From a checkpoint of a small transformer trained on Wikipedia: value residuals, a variant of Adam for these matrices.
Each number is 50 + 10 x the weight over its row's rms, rounded and kept within 0 to 99. Layers, rows and columns count from 0. The size before them is the row's rms in percent of the matrix's.

# layer 3 attention query, 640x640, rms 0.0356, rows 559-613, columns 512-639
109:38 65 48 40 54 52 48 41 51 46 43 58 61 68 49 60 13 56 46 44 40 42 58 55 44 39 52 57 51 52 63 49 54 54 35 54 22 48 46 38 49 54 48 78 36 40 35 71 45 41 42 55 49 50 57 57 59 54 50 54 51 46 54 46 42 45 62 62 35 69 63 66 52 68 48 40 59 57 49 61 42 46 60 63 34 64 41 53 56 31 71 64 57 50 42 44 58 38 41 47 48 57 42 64 43 42 49 35 51 46 57 44 47 53 47 51 39 54 49 54 44 35 53 51 43 70 46 44
121:59 74 27 38 42 51 59 39 47 60 45 57 68 68 55 50 33 48 38 48 71 44 49 46 36 37 60 54 73 65 36 65 58 61 68 42 41 53 41 47 44 66 52 61 43 48 37 58 49 60 51 42 46 54 52 49 43 54 37 54 30 37 64 55 47 47 54 41 29 47 49 30 55 47 59 47 45 61 42 47 31 52 44 60 42 41 51 45 51 49 54 55 42 55 39 41 42 53 35 39 62 46 41 54 58 47 56 30 52 47 43 45 53 54 47 50 64 44 48 53 51 52 38 51 33 50 60 46
117:70 62 53 59 48 64 37 37 53 37 46 56 40 45 52 46 57 43 67 70 34 40 52 56 49 46 39 44 48 60 33 47 61 40 69 60 59 50 52 50 43 46 38 53 33 41 66 34 39 56 56 49 62 50 39 57 51 38 65 41 31 35 43 47 55 44 55 66 56 60 56 64 54 67 76 34 67 47 35 62 44 39 54 50 60 37 54 59 65 60 44 60 38 36 35 51 67 55 47 57 33 56 48 61 42 48 47 41 50 27 40 56 41 63 45 40 54 41 27 62 51 45 54 69 62 46 43 68
121:61 45 62 63 38 52 72 60 43 51 64 39 61 29 68 48 61 55 42 54 52 47 52 52 39 38 48 54 40 51 51 50 75 61 46 29 72 68 40 61 54 55 63 36 42 56 61 50 51 75 38 26 58 30 66 50 47 37 48 51 41 59 49 56 52 55 54 33 68 47 42 41 42 50 37 63 47 44 47 41 67 73 49 39 54 33 43 33 41 59 48 52 43 66 45 53 38 58 46 66 55 63 50 63 42 37 51 37 55 64 61 41 55 41 52 63 47 44 69 47 57 57 55 48 50 37 40 53
101:39 45 43 44 56 54 64 51 48 53 45 56 49 53 52 54 48 39 44 31 58 61 44 60 38 53 51 51 64 56 72 45 56 50 28 43 41 59 41 61 50 59 61 34 49 53 49 42 59 58 60 49 48 64 52 36 52 53 56 52 55 61 36 38 33 48 46 58 51 58 40 55 49 33 30 42 52 63 42 32 56 48 54 39 45 52 57 50 47 42 57 56 48 47 54 58 62 63 44 56 55 60 47 39 55 56 42 50 58 68 61 56 59 55 41 58 37 67 58 58 61 51 53 61 42 77 65 33
109:58 48 56 51 72 57 55 41 40 31 57 37 44 50 36 31 55 40 38 66 61 52 66 51 34 54 49 44 59 42 69 56 63 53 42 70 44 51 55 39 56 63 58 55 40 27 49 67 44 54 60 43 72 53 35 52 57 53 51 59 55 34 39 46 38 48 40 66 43 50 55 48 54 53 42 50 38 44 45 41 48 55 53 45 42 60 43 48 59 55 29 52 51 43 53 68 41 35 39 58 54 57 38 46 54 42 69 55 56 54 24 51 59 49 43 38 49 49 34 43 55 50 31 43 34 25 63 58
119:56 52 46 49 48 57 57 52 48 45 43 55 56 53 54 55 32 51 68 40 43 53 51 45 69 32 56 42 47 37 42 66 39 55 51 43 53 53 84 42 59 56 55 56 50 48 46 35 47 43 40 49 37 42 39 61 69 55 49 36 44 29 63 45 74 52 38 60 54 55 50 47 64 52 52 43 47 41 49 59 51 48 27 53 49 41 54 36 51 44 60 62 54 59 36 42 57 39 52 57 47 43 60 44 53 48 56 66 42 26 47 37 56 32 63 36 57 48 49 41 53 54 44 48 59 21 57 49
121:66 66 44 53 53 49 49 88 51 53 53 64 42 56 37 36 63 56 48 53 41 29 61 63 50 58 44 61 26 41 50 46 37 43 62 65 65 32 46 45 51 37 68 31 65 67 58 47 39 48 50 45 50 49 55 37 35 42 47 58 53 52 55 42 58 59 58 43 39 36 68 29 53 45 44 40 53 31 68 53 57 55 53 49 63 61 53 41 58 56 50 46 30 41 56 50 48 40 56 55 65 48 56 44 54 47 38 50 48 45 45 49 52 57 45 44 69 37 44 42 48 56 52 46 65 48 45 47
089:41 54 60 33 47 47 55 40 53 44 55 35 53 48 58 38 29 38 48 49 55 58 54 51 36 39 54 36 66 56 46 58 51 56 54 39 57 58 38 61 44 70 48 66 48 40 32 55 56 52 44 58 58 46 44 40 56 50 43 39 48 55 46 54 31 56 41 48 59 47 44 74 52 36 50 50 46 61 51 43 52 42 56 57 39 53 38 60 45 52 70 49 44 67 53 55 47 59 46 45 30 56 39 48 32 38 45 58 57 47 62 46 53 51 61 53 47 69 78 43 70 42 61 61 45 59 59 44
087:36 48 64 58 37 52 37 41 64 47 49 56 37 46 61 53 59 60 53 40 46 58 63 66 44 54 51 35 53 50 55 52 60 48 45 47 62 60 51 59 69 40 52 38 49 51 49 58 51 49 41 39 44 31 47 59 71 54 59 40 38 35 56 56 61 54 38 46 53 51 36 48 50 56 46 59 47 50 48 30 39 37 53 39 68 44 44 56 66 44 41 46 36 51 45 58 61 51 59 67 32 39 34 54 52 64 63 53 55 46 44 48 44 53 66 53 44 65 66 52 52 46 67 63 60 30 45 38
092:51 56 59 41 34 49 48 46 56 59 60 47 56 54 44 62 39 53 38 46 59 50 49 47 64 43 59 47 58 57 52 66 55 51 34 38 44 48 62 50 63 54 52 74 51 42 32 53 49 56 38 69 54 43 57 54 61 69 61 40 41 55 56 60 53 51 42 36 51 43 42 56 44 57 59 64 48 51 44 44 48 49 54 47 44 38 38 57 42 47 65 51 43 51 54 62 32 58 41 56 29 44 31 60 44 28 60 58 51 44 60 34 57 41 67 51 40 59 87 49 48 37 49 63 47 40 50 41
123:59 38 46 50 43 49 52 53 34 78 29 64 54 50 59 55 49 60 44 48 42 39 48 38 50 53 47 64 59 76 51 42 26 55 45 41 42 67 32 67 51 52 50 53 30 59 45 40 39 66 47 47 48 60 51 40 64 52 61 64 47 57 50 52 50 48 40 50 29 48 51 51 44 41 48 61 59 56 63 61 64 59 55 59 38 54 53 45 38 38 66 63 71 66 57 52 55 61 25 26 67 44 42 49 49 45 43 69 44 52 43 43 46 46 57 47 61 66 40 47 53 47 59 51 43 61 49 47
095:51 58 58 40 39 36 46 45 72 50 66 47 47 55 45 39 53 65 56 46 71 46 53 47 54 50 41 59 50 31 62 56 56 41 17 36 41 59 52 42 45 42 43 61 46 48 45 47 50 50 36 66 57 45 52 51 63 65 48 47 39 45 52 42 62 56 50 54 59 49 34 60 54 77 47 47 50 41 49 46 49 37 50 50 69 51 44 54 31 59 56 67 50 64 50 62 48 50 37 73 39 41 33 55 39 60 58 39 66 54 51 59 58 53 68 50 44 47 82 40 56 44 51 46 48 44 42 41
094:58 49 59 64 63 55 57 57 53 59 45 48 48 37 51 42 48 53 57 49 38 47 59 42 53 52 32 49 19 58 60 42 46 62 54 49 34 45 36 60 48 32 55 42 40 61 63 54 54 62 59 39 53 47 53 68 43 48 49 65 62 56 49 37 47 56 56 45 47 71 59 35 48 52 40 47 61 49 42 45 62 54 55 45 47 61 50 33 59 45 57 62 77 50 65 36 49 39 51 46 65 59 62 43 53 48 53 54 50 60 32 49 42 61 49 68 39 50 34 50 61 54 49 35 44 51 38 65
095:54 40 43 49 61 58 39 75 40 52 47 55 42 32 49 49 59 50 53 42 56 53 31 49 67 53 49 52 42 51 39 27 33 41 44 62 47 40 48 51 30 65 56 30 49 64 64 36 62 54 56 53 35 65 47 42 41 33 42 49 46 66 43 38 39 43 59 62 43 47 57 58 50 45 41 48 58 39 49 49 68 49 52 42 66 49 55 61 37 47 44 53 55 49 54 50 60 58 59 59 61 65 70 32 52 53 44 36 47 59 52 63 47 65 45 54 60 56 33 50 49 63 50 38 57 66 54 55
121:60 42 60 64 64 59 38 55 32 47 40 45 40 42 37 55 55 40 54 63 32 47 46 48 59 59 63 50 44 66 52 40 58 40 53 52 74 46 54 49 66 59 40 32 47 40 58 65 59 60 45 61 57 55 52 39 43 45 63 66 45 54 62 57 49 29 59 57 46 34 57 57 56 52 55 48 60 54 48 44 47 77 42 59 53 46 64 55 49 47 44 55 44 45 43 62 53 47 53 32 64 53 67 46 60 45 26 37 25 50 63 56 53 32 60 49 51 69 45 59 48 58 53 46 49 51 52 61
109:65 41 40 56 51 57 52 42 38 42 44 47 42 41 50 63 57 47 62 63 51 38 47 62 49 55 42 32 49 52 31 61 55 51 71 42 52 36 51 62 56 40 69 36 36 59 67 51 53 70 52 33 57 54 55 44 60 46 43 63 36 37 41 58 52 26 38 66 35 45 48 56 44 48 50 64 54 40 39 71 46 37 27 30 49 55 70 50 48 51 54 41 45 53 51 47 52 45 47 33 62 58 58 49 46 36 50 66 42 58 56 45 64 44 42 35 54 45 53 58 48 62 45 42 68 43 63 48
086:41 67 40 65 35 55 56 61 42 50 58 55 43 61 62 51 48 50 59 51 62 47 54 55 48 40 53 64 46 63 52 47 60 48 45 53 61 55 49 38 49 36 27 36 71 60 39 47 40 46 53 48 40 47 42 55 55 62 45 39 44 46 67 50 54 36 61 68 58 42 54 51 26 42 59 46 43 71 43 61 48 37 12 42 44 58 51 44 53 54 26 45 68 44 55 49 46 56 42 56 40 40 46 50 62 58 60 36 34 65 55 60 32 44 51 46 69 48 43 35 54 56 39 65 49 51 57 38
078:63 39 44 59 64 55 42 43 56 68 54 48 37 40 75 70 37 40 39 42 42 56 48 63 55 37 48 43 74 34 42 58 52 59 54 48 49 43 54 61 43 54 34 55 51 60 61 65 68 58 45 47 54 65 60 62 63 45 62 53 54 55 43 58 34 40 50 42 56 62 51 63 27 43 52 58 43 46 55 53 49 35 58 47 34 46 51 56 58 35 59 49 48 40 36 50 56 56 65 53 41 33 57 55 55 52 60 67 57 56 39 57 45 45 57 48 43 41 68 55 49 50 55 50 53 52 52 58
089:47 45 32 70 59 58 35 61 54 40 49 50 51 47 60 57 54 52 71 55 46 61 78 72 47 52 61 42 51 53 50 59 63 37 42 57 57 41 48 49 47 41 60 64 55 63 40 60 59 51 44 39 56 59 57 49 48 72 60 63 64 48 52 60 60 45 37 46 46 41 49 58 47 39 48 49 42 43 71 49 55 65 36 60 49 45 62 52 48 59 48 45 56 45 58 56 51 38 52 36 61 59 51 57 64 54 44 44 61 63 40 54 42 42 61 45 63 54 36 53 54 74 61 46 58 51 56 76
078:53 41 66 54 57 70 56 49 62 55 41 50 56 54 67 61 59 54 57 43 44 38 64 65 53 60 57 52 74 45 46 53 34 51 55 67 57 61 51 53 40 74 47 51 47 40 42 39 54 49 60 48 53 63 51 63 55 53 51 52 52 70 50 62 53 44 52 49 72 35 50 48 37 47 54 48 40 59 44 60 53 51 45 39 43 57 39 52 41 49 37 41 44 52 63 58 46 48 44 55 58 55 59 50 60 48 63 22 53 65 56 58 47 50 37 61 59 62 40 65 58 57 49 53 59 47 66 33
088:44 37 66 34 52 38 32 44 50 38 48 33 70 45 31 49 58 48 50 38 45 50 27 62 64 52 52 42 51 40 72 59 51 49 47 66 62 39 53 60 44 48 60 40 38 39 51 46 44 46 63 54 56 54 63 58 33 48 62 55 47 32 37 46 44 54 37 21 41 63 58 39 59 58 62 47 53 41 52 41 72 47 63 60 43 70 42 37 58 53 71 51 31 59 43 47 62 49 56 48 58 57 36 33 39 45 38 63 60 42 62 45 64 58 51 61 46 43 50 62 41 43 65 46 60 54 50 45
077:43 67 31 54 32 49 59 36 42 45 46 57 55 49 30 42 42 60 43 51 49 59 59 42 50 61 57 56 43 39 42 42 59 59 66 52 33 46 55 47 55 42 58 39 62 57 69 37 48 38 43 61 48 52 59 54 63 59 46 37 52 67 45 47 46 44 40 47 49 49 45 50 80 68 55 45 54 62 58 44 49 51 43 46 39 41 41 40 65 61 37 48 38 40 65 57 27 70 44 60 44 45 54 49 49 58 50 17 40 51 42 49 61 49 57 66 52 51 47 46 79 61 55 52 49 61 52 63
085:50 50 42 59 39 61 70 52 53 53 43 50 43 57 78 55 51 56 55 49 65 45 48 53 31 46 50 63 39 57 33 50 56 55 63 51 53 47 61 45 57 53 48 76 47 48 42 40 68 63 43 52 62 54 42 52 64 49 43 33 45 55 62 53 42 31 63 67 71 54 36 69 46 57 55 44 54 62 41 48 52 60 62 56 63 35 34 40 32 61 39 48 56 49 59 59 37 42 44 48 43 62 54 51 58 49 63 37 59 69 46 57 45 44 48 39 43 57 66 41 51 57 49 57 46 39 64 34
082:49 48 55 33 61 44 51 49 48 57 31 31 38 53 49 50 67 34 39 43 61 45 37 66 54 54 46 57 45 34 60 59 50 42 54 27 62 45 45 31 48 51 47 47 50 61 52 51 45 41 53 39 40 40 64 56 58 63 81 64 43 56 53 54 49 47 46 50 35 59 49 48 41 41 48 50 43 42 41 52 51 52 58 44 63 45 55 59 36 48 59 48 43 43 42 47 57 44 55 57 58 64 44 36 58 45 47 51 54 62 67 40 56 55 41 60 33 33 57 53 44 39 60 41 41 43 47 38
079:54 52 56 60 45 48 41 53 31 46 79 50 42 55 46 43 55 58 46 60 44 63 57 50 46 43 50 66 33 61 44 38 51 63 53 81 52 37 38 61 62 45 38 51 59 54 61 59 53 50 28 41 46 61 47 35 45 50 37 32 55 48 31 42 44 56 53 39 51 43 51 45 55 64 55 40 60 44 65 69 52 49 38 55 40 49 53 51 62 52 32 29 54 46 53 42 51 80 39 67 51 45 43 35 68 37 58 34 62 43 40 44 36 45 54 56 49 58 55 63 60 54 36 59 54 53 47 50
090:70 45 50 67 40 48 58 53 51 56 52 62 50 68 70 59 51 55 57 61 60 57 69 48 38 48 52 52 36 43 25 33 37 58 42 55 43 44 54 47 51 57 37 60 57 48 58 52 56 68 50 48 43 45 28 48 47 56 28 26 54 45 66 45 61 35 49 65 66 56 43 56 59 63 57 39 53 66 51 46 33 52 47 51 58 38 49 37 46 58 35 57 70 69 58 56 35 48 52 47 20 49 61 63 53 57 53 37 56 42 37 41 47 47 48 39 28 62 66 35 63 53 41 53 58 53 63 55
081:47 67 50 49 67 48 48 31 47 52 40 51 56 50 38 60 65 60 65 46 40 42 31 57 42 43 57 50 61 50 45 38 70 61 62 47 66 50 41 43 42 55 60 39 41 58 72 58 35 54 50 48 48 44 52 45 42 43 49 80 38 64 32 73 58 44 40 43 61 46 36 59 51 55 49 53 34 48 39 34 45 32 49 51 49 47 49 67 45 47 44 47 57 41 44 44 55 32 45 55 42 55 46 35 35 44 53 54 47 42 51 43 45 61 52 42 45 39 25 55 42 38 52 39 52 54 53 62
088:44 57 46 61 50 40 58 32 25 58 50 32 72 47 43 44 46 57 60 60 48 52 45 46 44 34 57 54 37 59 28 57 41 66 50 57 55 46 43 36 46 46 60 45 48 39 68 43 50 69 34 38 59 62 44 44 35 46 57 34 42 43 52 36 34 46 53 49 57 53 48 42 54 70 54 40 40 58 34 63 29 61 46 55 56 56 47 53 53 72 26 37 62 72 49 24 46 72 41 54 49 52 55 51 39 46 51 51 49 37 49 49 54 48 30 63 44 68 50 39 58 56 29 53 49 48 40 48
081:42 67 27 46 52 43 63 29 25 51 58 49 50 69 52 42 40 67 52 55 54 40 65 48 42 35 58 60 54 72 53 63 44 48 67 56 57 32 45 53 49 39 53 44 57 51 45 47 48 48 41 61 52 52 57 44 36 39 52 22 34 31 44 43 55 43 59 30 61 50 54 54 60 33 49 53 45 44 53 54 38 46 52 42 62 59 52 63 50 67 38 38 53 51 64 26 52 52 41 45 51 49 55 52 37 49 52 47 67 38 53 53 37 49 56 59 40 58 49 41 56 54 23 41 27 69 40 49
089:54 39 44 58 40 49 61 38 56 40 69 59 43 54 55 53 61 57 38 49 59 57 63 40 51 47 43 51 49 66 50 43 41 54 57 63 54 61 40 45 53 44 40 45 58 46 61 52 67 54 46 70 46 44 53 60 51 60 49 44 43 40 45 46 42 56 52 49 34 53 51 47 48 38 54 42 45 45 62 49 54 56 45 43 41 65 40 50 67 62 48 33 62 64 41 53 42 49 45 41 55 41 54 62 54 52 51 51 67 46 30 60 43 40 42 45 47 63 61 55 82 59 31 51 43 61 43 59
078:40 61 32 67 46 40 65 45 30 56 52 47 56 57 40 43 42 65 50 57 47 38 48 34 48 51 64 61 54 72 44 51 48 28 41 57 62 34 50 49 43 39 66 40 38 21 65 58 42 49 37 60 55 43 37 37 25 31 50 38 42 63 62 58 38 51 56 53 60 56 59 55 51 43 32 43 35 50 42 56 47 40 45 38 50 51 60 45 46 63 30 34 51 61 50 44 42 47 45 35 45 59 74 68 65 48 44 40 65 53 51 52 54 51 30 60 41 49 59 44 65 41 36 46 39 49 48 52
092:53 50 55 57 38 47 61 65 43 40 63 48 45 54 61 53 46 53 48 51 58 64 54 62 43 47 51 56 31 71 49 56 46 55 61 73 61 44 56 53 72 32 47 58 62 29 59 60 48 58 39 59 41 49 35 55 40 62 29 34 51 32 44 47 38 56 71 60 56 50 67 49 58 60 52 46 61 52 72 56 52 52 46 52 30 49 63 39 71 75 42 40 55 58 54 42 38 70 48 54 35 34 55 50 55 53 51 41 61 44 50 61 30 44 51 63 49 65 59 47 55 56 48 48 39 51 53 49
088:55 65 35 67 39 49 60 58 31 43 63 62 58 62 62 54 44 47 58 63 47 54 52 59 35 53 52 57 40 74 40 55 43 55 68 78 46 39 33 58 58 40 50 48 40 36 67 53 46 60 32 47 47 47 39 37 48 43 47 48 37 53 50 52 51 43 49 56 61 59 62 56 56 56 41 37 53 46 46 52 41 49 51 61 51 45 63 43 57 66 38 39 58 56 35 46 44 63 46 33 34 40 61 42 56 39 56 49 73 37 51 49 29 47 35 56 59 56 53 44 56 47 28 54 45 52 43 46
080:62 48 49 53 56 50 67 67 66 33 60 64 28 66 66 41 47 41 58 54 57 62 51 84 41 49 55 54 42 72 69 66 50 48 77 31 40 30 56 55 46 51 36 68 74 46 40 48 49 43 57 42 49 61 51 53 54 70 43 41 40 51 44 41 57 44 51 37 59 64 50 36 36 59 55 72 63 62 45 58 41 61 64 39 49 59 43 38 59 49 47 48 35 47 57 53 59 56 60 49 52 60 45 46 49 47 26 58 49 64 40 69 54 62 42 52 58 41 49 59 48 45 48 45 42 57 39 58
084:58 48 64 46 64 50 35 51 69 43 57 57 51 43 41 45 37 42 66 50 60 64 41 42 54 67 54 40 60 37 58 46 49 54 19 34 53 56 55 40 40 51 43 52 69 56 39 42 65 44 61 54 40 36 69 65 59 48 52 59 59 63 50 44 51 56 37 47 45 46 41 45 50 32 58 45 57 77 39 39 45 53 40 42 58 33 47 43 36 35 51 70 39 48 63 52 61 48 55 62 51 66 43 36 38 55 49 38 26 63 42 58 48 51 61 48 34 51 42 47 57 46 69 47 46 60 61 66
069:50 69 26 40 52 49 53 54 19 53 56 59 54 32 53 44 24 67 72 56 41 46 66 43 63 49 40 59 64 69 56 35 48 57 46 48 51 55 55 40 46 47 54 37 53 31 45 40 39 63 45 69 50 44 46 44 50 27 46 50 43 60 69 60 56 47 58 54 64 40 54 71 57 39 28 48 43 53 58 41 41 36 42 50 48 58 47 63 22 51 38 51 57 50 52 51 44 39 43 58 48 46 48 59 42 46 60 47 59 30 63 25 48 60 49 46 56 45 51 40 49 56 50 36 38 40 37 48
088:43 46 47 43 63 61 37 52 51 46 37 51 52 46 51 42 50 59 45 58 48 43 45 35 58 53 49 42 73 24 47 42 54 55 24 49 59 66 65 42 35 72 38 35 52 47 46 43 51 58 59 66 38 52 54 51 58 55 53 56 54 60 47 61 40 42 33 58 39 46 39 50 64 52 54 51 23 63 49 43 47 43 53 53 63 48 44 46 37 47 61 68 56 44 65 48 59 43 50 67 50 64 45 56 35 61 55 47 20 63 65 49 54 50 50 49 44 60 45 51 45 53 46 37 48 40 52 57
080:40 65 31 51 63 62 47 46 36 59 63 48 60 45 41 60 33 49 57 48 40 27 56 47 47 50 49 55 52 56 48 59 36 42 61 53 55 47 50 52 53 46 53 46 37 51 66 54 46 61 27 62 59 50 30 46 44 46 47 63 38 44 57 71 48 39 62 55 62 52 58 62 68 32 56 41 33 59 56 58 56 50 60 68 26 51 51 57 52 61 44 37 70 40 42 47 41 30 42 49 42 36 58 49 45 53 73 63 74 54 52 42 47 63 54 60 51 73 64 57 58 59 44 37 45 46 44 42
087:62 57 44 56 42 50 52 58 63 49 48 47 43 52 52 69 51 59 58 49 48 48 70 32 34 53 41 43 50 63 45 53 65 80 51 44 46 42 61 44 47 38 62 54 66 49 43 60 51 37 66 64 46 55 45 47 38 74 42 42 40 27 59 33 64 52 44 47 56 54 42 49 58 62 57 41 37 42 48 60 42 29 56 45 44 65 28 49 52 49 46 57 67 56 54 40 49 54 40 57 46 65 43 52 45 49 52 62 48 56 28 69 73 59 63 50 53 49 53 46 57 40 50 54 57 66 64 45
090:35 83 45 43 50 47 48 51 44 49 38 34 55 33 60 56 34 59 60 57 38 45 40 32 45 47 52 54 40 54 11 52 37 51 49 56 47 66 48 48 52 68 74 50 49 45 50 64 48 47 36 59 56 66 45 45 61 43 45 40 57 39 65 52 59 55 52 53 60 62 39 53 52 48 61 42 42 51 47 40 50 50 44 53 41 47 46 56 47 51 64 47 48 40 39 42 60 52 47 54 65 76 50 63 41 46 46 54 49 38 67 39 49 44 40 45 52 49 38 45 35 61 52 38 49 41 58 66
092:52 48 61 46 52 49 58 58 65 56 66 62 34 53 46 53 55 48 65 46 48 48 44 56 66 64 40 55 59 48 54 58 37 55 36 44 46 38 58 53 37 50 48 57 76 47 32 36 56 30 76 32 39 55 60 42 37 62 58 40 48 64 54 54 66 59 52 35 44 54 46 54 43 65 51 68 57 43 41 58 59 61 55 27 68 60 40 50 48 40 46 58 36 63 44 66 63 49 60 45 46 64 35 29 54 48 37 51 41 60 42 55 62 57 43 50 52 41 51 53 65 40 51 57 52 60 48 31
086:36 49 42 51 50 60 49 60 56 38 23 49 50 53 61 62 33 44 55 47 43 59 57 32 40 64 63 44 57 40 43 58 57 58 60 62 57 62 80 63 29 69 45 45 47 60 49 65 68 35 53 38 33 43 56 56 51 54 57 50 57 39 69 42 64 40 46 51 46 41 39 66 66 41 54 42 54 50 38 40 46 48 44 42 52 55 47 55 62 55 50 50 44 47 48 41 43 55 53 43 37 76 63 56 50 39 41 43 40 56 52 48 64 35 45 34 37 46 41 62 36 53 48 48 58 55 38 44
092:52 41 66 44 55 56 37 44 59 53 44 48 34 55 37 49 71 52 50 61 58 63 50 54 46 44 51 48 61 37 73 57 55 60 33 46 44 30 60 59 46 59 42 53 67 45 40 40 51 45 70 45 44 51 67 61 45 63 51 42 49 51 50 48 52 50 41 49 46 43 49 42 65 60 56 53 52 32 36 69 47 48 29 44 50 54 48 45 55 44 54 60 42 48 55 49 56 54 50 42 47 60 31 48 33 50 45 39 28 60 26 68 60 42 63 36 55 42 38 55 47 38 48 50 40 44 58 45
099:65 67 52 52 59 58 47 59 50 57 44 49 68 46 38 49 43 45 58 60 40 49 55 50 44 46 56 33 61 46 56 49 51 52 46 53 59 63 54 35 29 51 59 49 50 61 53 25 45 50 30 64 55 46 42 58 51 54 34 53 47 46 41 38 40 40 37 59 55 49 44 42 61 44 55 31 42 55 50 44 44 42 34 54 43 64 33 56 48 42 46 70 60 37 46 36 50 55 43 57 55 62 62 52 55 56 63 47 51 54 54 44 39 45 56 48 46 53 35 57 43 72 58 52 51 45 48 63
101:65 49 49 36 65 49 42 53 52 41 63 57 51 45 45 46 58 40 54 56 65 56 62 60 49 43 40 44 49 61 56 60 54 36 54 54 36 26 29 55 42 48 46 51 49 54 55 47 53 49 35 66 38 42 50 44 52 46 59 42 45 51 35 38 33 50 55 43 40 37 45 39 51 30 58 35 34 49 59 61 43 45 57 62 63 73 39 64 45 36 57 61 55 39 37 38 55 43 39 62 65 55 32 65 51 42 47 46 40 48 43 55 55 50 58 46 54 66 60 64 74 43 52 61 45 56 59 34
098:35 48 44 36 51 64 45 38 51 52 45 46 65 45 59 69 56 46 47 51 44 65 44 45 55 50 46 45 64 64 75 72 49 40 48 63 41 46 71 53 54 62 61 56 33 61 45 64 56 35 58 36 49 50 56 47 45 45 69 70 34 34 41 68 59 54 50 46 39 50 46 40 54 60 69 55 42 41 61 76 55 49 40 40 42 65 58 69 72 50 50 58 48 48 42 54 30 37 35 33 64 59 62 41 59 49 70 52 74 58 49 40 46 45 42 38 45 59 52 45 53 51 38 38 68 55 70 52
098:60 57 43 44 72 69 45 44 68 39 28 50 39 31 47 57 57 48 52 43 54 35 39 61 50 47 49 47 41 39 63 60 46 27 47 47 36 47 58 50 38 57 48 55 43 53 45 59 56 36 48 54 48 46 34 48 33 60 58 44 59 56 39 52 45 42 43 57 56 52 42 43 58 42 50 39 61 46 54 59 58 44 58 67 53 49 64 61 57 56 49 57 58 44 36 56 51 39 52 54 42 40 42 37 51 52 61 38 48 54 55 43 44 46 36 46 44 50 31 51 56 71 47 45 60 56 49 47
099:51 63 52 45 68 57 46 51 57 50 46 39 73 51 46 26 43 64 56 45 43 50 51 48 47 49 57 35 58 38 48 39 51 46 54 48 47 43 44 51 41 50 50 44 25 49 54 57 43 58 38 45 51 68 56 46 44 53 44 65 45 60 38 49 39 40 46 50 40 55 42 56 50 50 46 40 39 47 60 22 51 46 66 52 47 34 57 49 46 42 49 60 56 52 38 48 42 45 45 53 23 38 68 43 40 55 68 31 60 42 45 30 53 59 56 60 37 45 53 57 44 59 37 41 45 60 55 60
099:58 50 45 47 41 58 51 43 58 42 41 40 34 35 40 56 47 33 41 54 40 71 40 51 55 43 59 45 46 59 47 46 43 63 46 49 52 48 68 43 49 34 65 53 46 58 43 55 62 41 51 53 53 50 46 35 76 63 37 41 45 46 58 66 44 61 46 58 65 38 53 30 56 69 62 55 56 48 39 69 48 56 41 59 33 51 60 60 51 57 56 49 40 55 31 50 46 30 53 44 71 58 46 34 74 59 48 43 41 45 55 40 64 52 31 44 56 35 51 44 51 41 43 70 55 47 59 58
099:44 47 64 60 61 56 50 56 65 58 42 42 55 45 55 52 60 49 58 43 50 42 44 55 65 61 49 34 48 54 44 64 36 23 47 38 72 65 53 45 14 58 57 54 40 51 43 46 57 58 67 44 56 44 38 48 46 56 57 70 40 54 54 59 47 38 35 58 37 64 58 50 48 54 36 57 45 58 51 57 55 43 42 45 53 51 45 49 55 55 44 48 51 68 52 60 40 52 43 42 58 69 67 41 53 59 42 49 43 51 63 43 54 45 68 45 50 47 41 46 47 53 65 43 55 54 71 33
106:56 47 43 40 53 50 66 56 56 41 38 41 51 51 47 56 52 53 45 40 60 49 54 28 46 42 65 41 40 29 23 43 75 77 59 36 48 40 37 58 61 53 45 38 54 36 64 50 45 30 36 44 42 60 55 58 46 50 38 48 62 31 58 30 62 42 68 49 48 59 53 40 53 68 52 37 47 44 47 44 31 41 56 51 46 50 38 41 52 62 57 42 62 51 41 50 38 55 43 56 40 51 43 51 53 41 47 35 54 46 37 63 52 54 51 49 48 48 46 44 53 49 56 62 54 37 57 58
098:38 49 60 56 48 41 54 44 55 51 39 45 47 45 52 42 40 41 54 37 56 55 17 40 45 45 29 52 31 66 51 60 75 67 48 60 45 79 54 51 32 54 52 50 51 45 51 52 61 56 61 69 73 49 41 38 68 37 46 36 47 57 56 39 37 47 32 62 54 50 62 23 70 62 44 35 54 48 40 55 47 48 50 59 34 63 59 54 38 65 55 31 39 50 54 58 67 65 50 59 44 47 32 46 46 53 48 30 46 44 63 44 55 48 35 45 37 56 36 40 32 52 55 41 53 46 49 52
098:45 51 49 58 54 39 44 45 43 46 49 50 63 58 51 48 46 50 45 58 42 51 43 49 59 47 34 59 36 51 61 61 45 47 58 44 38 68 52 52 46 49 46 69 36 45 42 33 41 69 42 54 58 37 40 41 54 57 56 43 35 51 42 55 45 46 39 52 46 59 55 42 64 46 52 75 38 50 42 55 34 50 32 49 38 53 52 52 46 34 56 42 47 21 55 46 49 62 50 44 50 49 44 61 43 57 59 53 33 46 52 48 51 49 29 55 52 53 42 48 31 45 67 59 52 45 38 58
106:53 56 53 68 39 52 61 62 51 55 55 65 43 46 49 54 29 53 60 54 32 40 66 48 73 59 45 43 54 47 36 52 33 38 52 53 62 46 47 57 48 64 50 51 43 54 49 57 45 46 50 46 61 51 35 38 41 34 55 63 53 52 48 61 44 31 64 47 43 44 67 44 34 52 49 50 33 49 65 47 64 50 61 53 63 37 43 44 34 38 52 61 53 64 34 50 53 52 51 45 53 54 69 47 59 41 45 48 69 26 65 51 47 66 42 45 64 74 51 47 56 76 50 52 56 54 50 42